From a checkpoint of a small transformer trained on Wikipedia: vocabulary 8192, 5.77M parameters.
Each number is 128 + 24 x the weight over its row's rms, rounded and kept within 0 to 255. Layers, rows and columns count from 0. The size above them is the row's rms in percent of the matrix's.

# layer 2 MLP down (transposed), 512x128, rms 0.14, rows 506-511, columns 0-127
size [107  93 109  94 104 102]
[[116 116 151 156 127 141 126 120 124  86 150 147 117  94 131 123 142 106 111 143 153 143 118 140  92 116 158 127 136 122 148 131 114 124 148 146 122 132 116 107 148  90 119 108 172 102 132 115 121 176 133 135 186 127 116 139 180 129  78 113 149 120 115 122 147 124 143 147 159  66  77 123  89 108 127 125 132 160 114 149  95 132 127 127  91 104 124 146  85 130 142 117 144 120 140 125 123 133 152 108 185 115  85 110 130 122  61 119  79 146 110 146  56  93 132 127 131  86 122 125 147 158 131 139 103  98 136 128]
 [107 101 140 137 117 161 130 114 134 141 115 118 129 113 159  91 137 150 145 121 108 126 141 129 128 155 131 134 135 121 152 159 173 116 124 145 163 159 130 115 135 172 109 157 113 144  94 159 191 155 111 152 150 170  94 122 140 154 142 149 125 127 144 121 121 113  87 156 129 135 134 132 143 119 131 138 119 147 118 117 120 128 102 132 142  89 121 107 119 180 133 113  73 153 109  70 164 141 139 127  89 146 136 106 143 120 121  91  68 100 161  47 125 137 147 151  97 122 123 105  92  93 125 114 148 163 150 126]
 [113 143 135 119 101 103 118 132 147 111 127 137  75 104 167 141 121 137 133 116 115 169  81 178 126 130 148 118  95 127 122 131 152 170  90 147 148 133 140 125  85 102 103 138 136 140 145 191 110 192 101 109 126 127 117 140 161 117 153  97 107 163 150  88 142 158 176  87 143 172 136 147 132 145 157 107 116 111  88 135 136 142 108 122 178 105 148 129 151 144 146 112 153 159 121 130 104 161 117 142  93 115  90 110 143 140 119 120 118 174 149 128 101 126 133 119 141 158 142 121 132 112 111 175 154 136 120 120]
 [161 110 130 109 105 146  99 168 134  86 143  94 145 125 135 126 126 146 108 135 113 103 114 154 134 144 131 136 144 130 124 138 132  61 105 106 147 123 174 143 130 125 128 142 112  82 110 109 116 181  98 130 110 121  70 157 123 162  81 116 146 118 106 118 139 124  94 160 128 109  76 122 117 159 134 199 143  93 156 124 141 155  87 117 102 127  90 121 158 157 128 138 141 145 139 125 116 133  95 110 108 146 118 155 155 101 120 143 119 148 146  91 121 118 154 129 115 143 141 140 132 166 126 118 158 138  65  97]
 [ 91 108 110 122 146 130 122 124 173 127 137 133 146 116 107 152 129  96 143 153 119 119 123 115 109  93 133 154 138 121  99  85 151 108 143 111 126 125  84 126 125 119 125 126 160 155 163 115 118 103 112 140  65  75 142 110 135 126 101 129  94  88 143 150 143 107  92 144 143 121 142 122 134 130 138 138  68 136 125 169 182 158 146 148 125  98 154 157 113 142 129 118 124 163 130 154 133 118  96 173  98 104 136 146 121 117 135 144 133 196 134 144 158 140  88 147 176 130  87 174 110 138 163 132 123 164 144 107]
 [150 132 154 127 154 120  85 123 115 149 162  74 141 174 139 149  75 137  81 109  95 118 117 149 125 129  94 131 137 112  79 134 126  99 172 119  99 134 121 114 125  91 130 120 124  99 125  94 136 151 102 148 154 104 124 133 125 115 120 169  96 102 124 131  65 136 145 144 115 114 111 143 143 148 108 132 123 154  77 125 105 124 189 151 106 123 108 117 100  99 104 158 169 134  94 124 124 139 136 163 141  96 129 154 163 111 131 131 130 180 174 116 111 169 128 151 113 108 104 143 152 130 139 136 127 140  96 132]]
# layer 2 MLP up, 512x128, rms 0.15, rows 507-511, columns 0-127
size [ 94 105  93 109 100]
[[116 119 163 142 152 157 154 116  95 154 165 136 145 119  90 104 108 152 136  95 131 109 137  69 114  94 151  94 121 129 120 125  90 124 108 105 173 136 133 135 129  91 157 147 108  82  96  94 135 112 124 153 147 114 102 132 139 121 135 142 166 127 121 168 111 147 120 143 111 130  53 105 136 172 151 130 101 124  98 159 118 126  99  98 125 124 123 118 146 142 133 107  89 135 116 137 109 101  69  97 126 127 128 119 150  97 115 154 132 143 135  88 136 129 151  97 128 182 126 166 116 154 174 103 125 142 131 102]
 [ 92 142 130 135 135 122  92  86 128  88 144 172 120 139 129  88 143 108 126 171 121 133 156 123 111 105 138 124 111 167 130 110 125 167 162 132 109 143 106 117 124 142 103 139 156 136  97  87  99 145 135 113 120 122 170 108 158 154 163 135 156 118 136 160 139 170 162 130 106 123 137 127 140 138  79 126 101  78 130 144 165 117  88 150  93 154 106 125 105  82 106 156 136 153 126 126 139  96  97 103 127 174 127 137  92 125 130 140 144 106 108 127  92 111  68 131 135 122 137 150 135 123 125 108 141 128 181 181]
 [145 135  83 103 122 109 105  89  95  91 125 139 110 132 134 121  96 120 106 100  96 132 133 107 103 156 149 105 120 144 137  77 153 149 142 140 127 105 107 142 134 150 152 122 145 154  90 142 108 138 145  97 126 152 165 135 152 135 171 151 136 138 170 191 116  94 108 138 122 115 165 165 173 102 114 130 144 117 113  86 110  76 112 152 132 154 168 141 159  88 130 140 124 144 140 145 118 127 102 138 141 148 125  76 124 133 153 134 158 140 113 161 159 138 109 143 109 142 130 106 104 108 133 115 146  94 181 169]
 [145 153 108 169 110 103  80 130 120 121 129 174 115 116 138 128 126 112 134 103 134 130 154 140 144 129  93  78  97 118 162 136  97 112 109 139 164 135 171 107 139 158 139 126 122 130 114  77 137 151 151 171 197 141 162 188 127 118 148 128 156 132 157 151 110 154 141 123 160 145 145 154  97 179 130 127 135 127 123 124 159 154 119  85 143 157 149  83 107 125 129  95 134 130 127 136 163 110 110  93 147 152 151 104 153 127 126 149 124 134 134 142 114 135 169  95 115 125 138  86 103 122  83 163 134 122 123 150]
 [129 126 170 139 128 100  99  85 164 150 133 132  91 120 128 118 166 143  96 142 134 115  67 108  98 131  68 148 125 106 134 179 169 129 150 171 130 157 139 140 119  87 159  92 151 118  76  99 157 109 126 138 148 146 143 129 107 108 149 119 102 159  98 113 102 126 103 148 157 157 135 111 143 133 134 125 133 131 110 142  98 128 117 132 105 138 103 154 155 109 100 168 153 113 117 134 158 106 110 115 114 108 141 139 179 136 123 122 115 148 127  89  98 109 187 123  73 107 139 114 161 110 142 111 123 125 119 138]]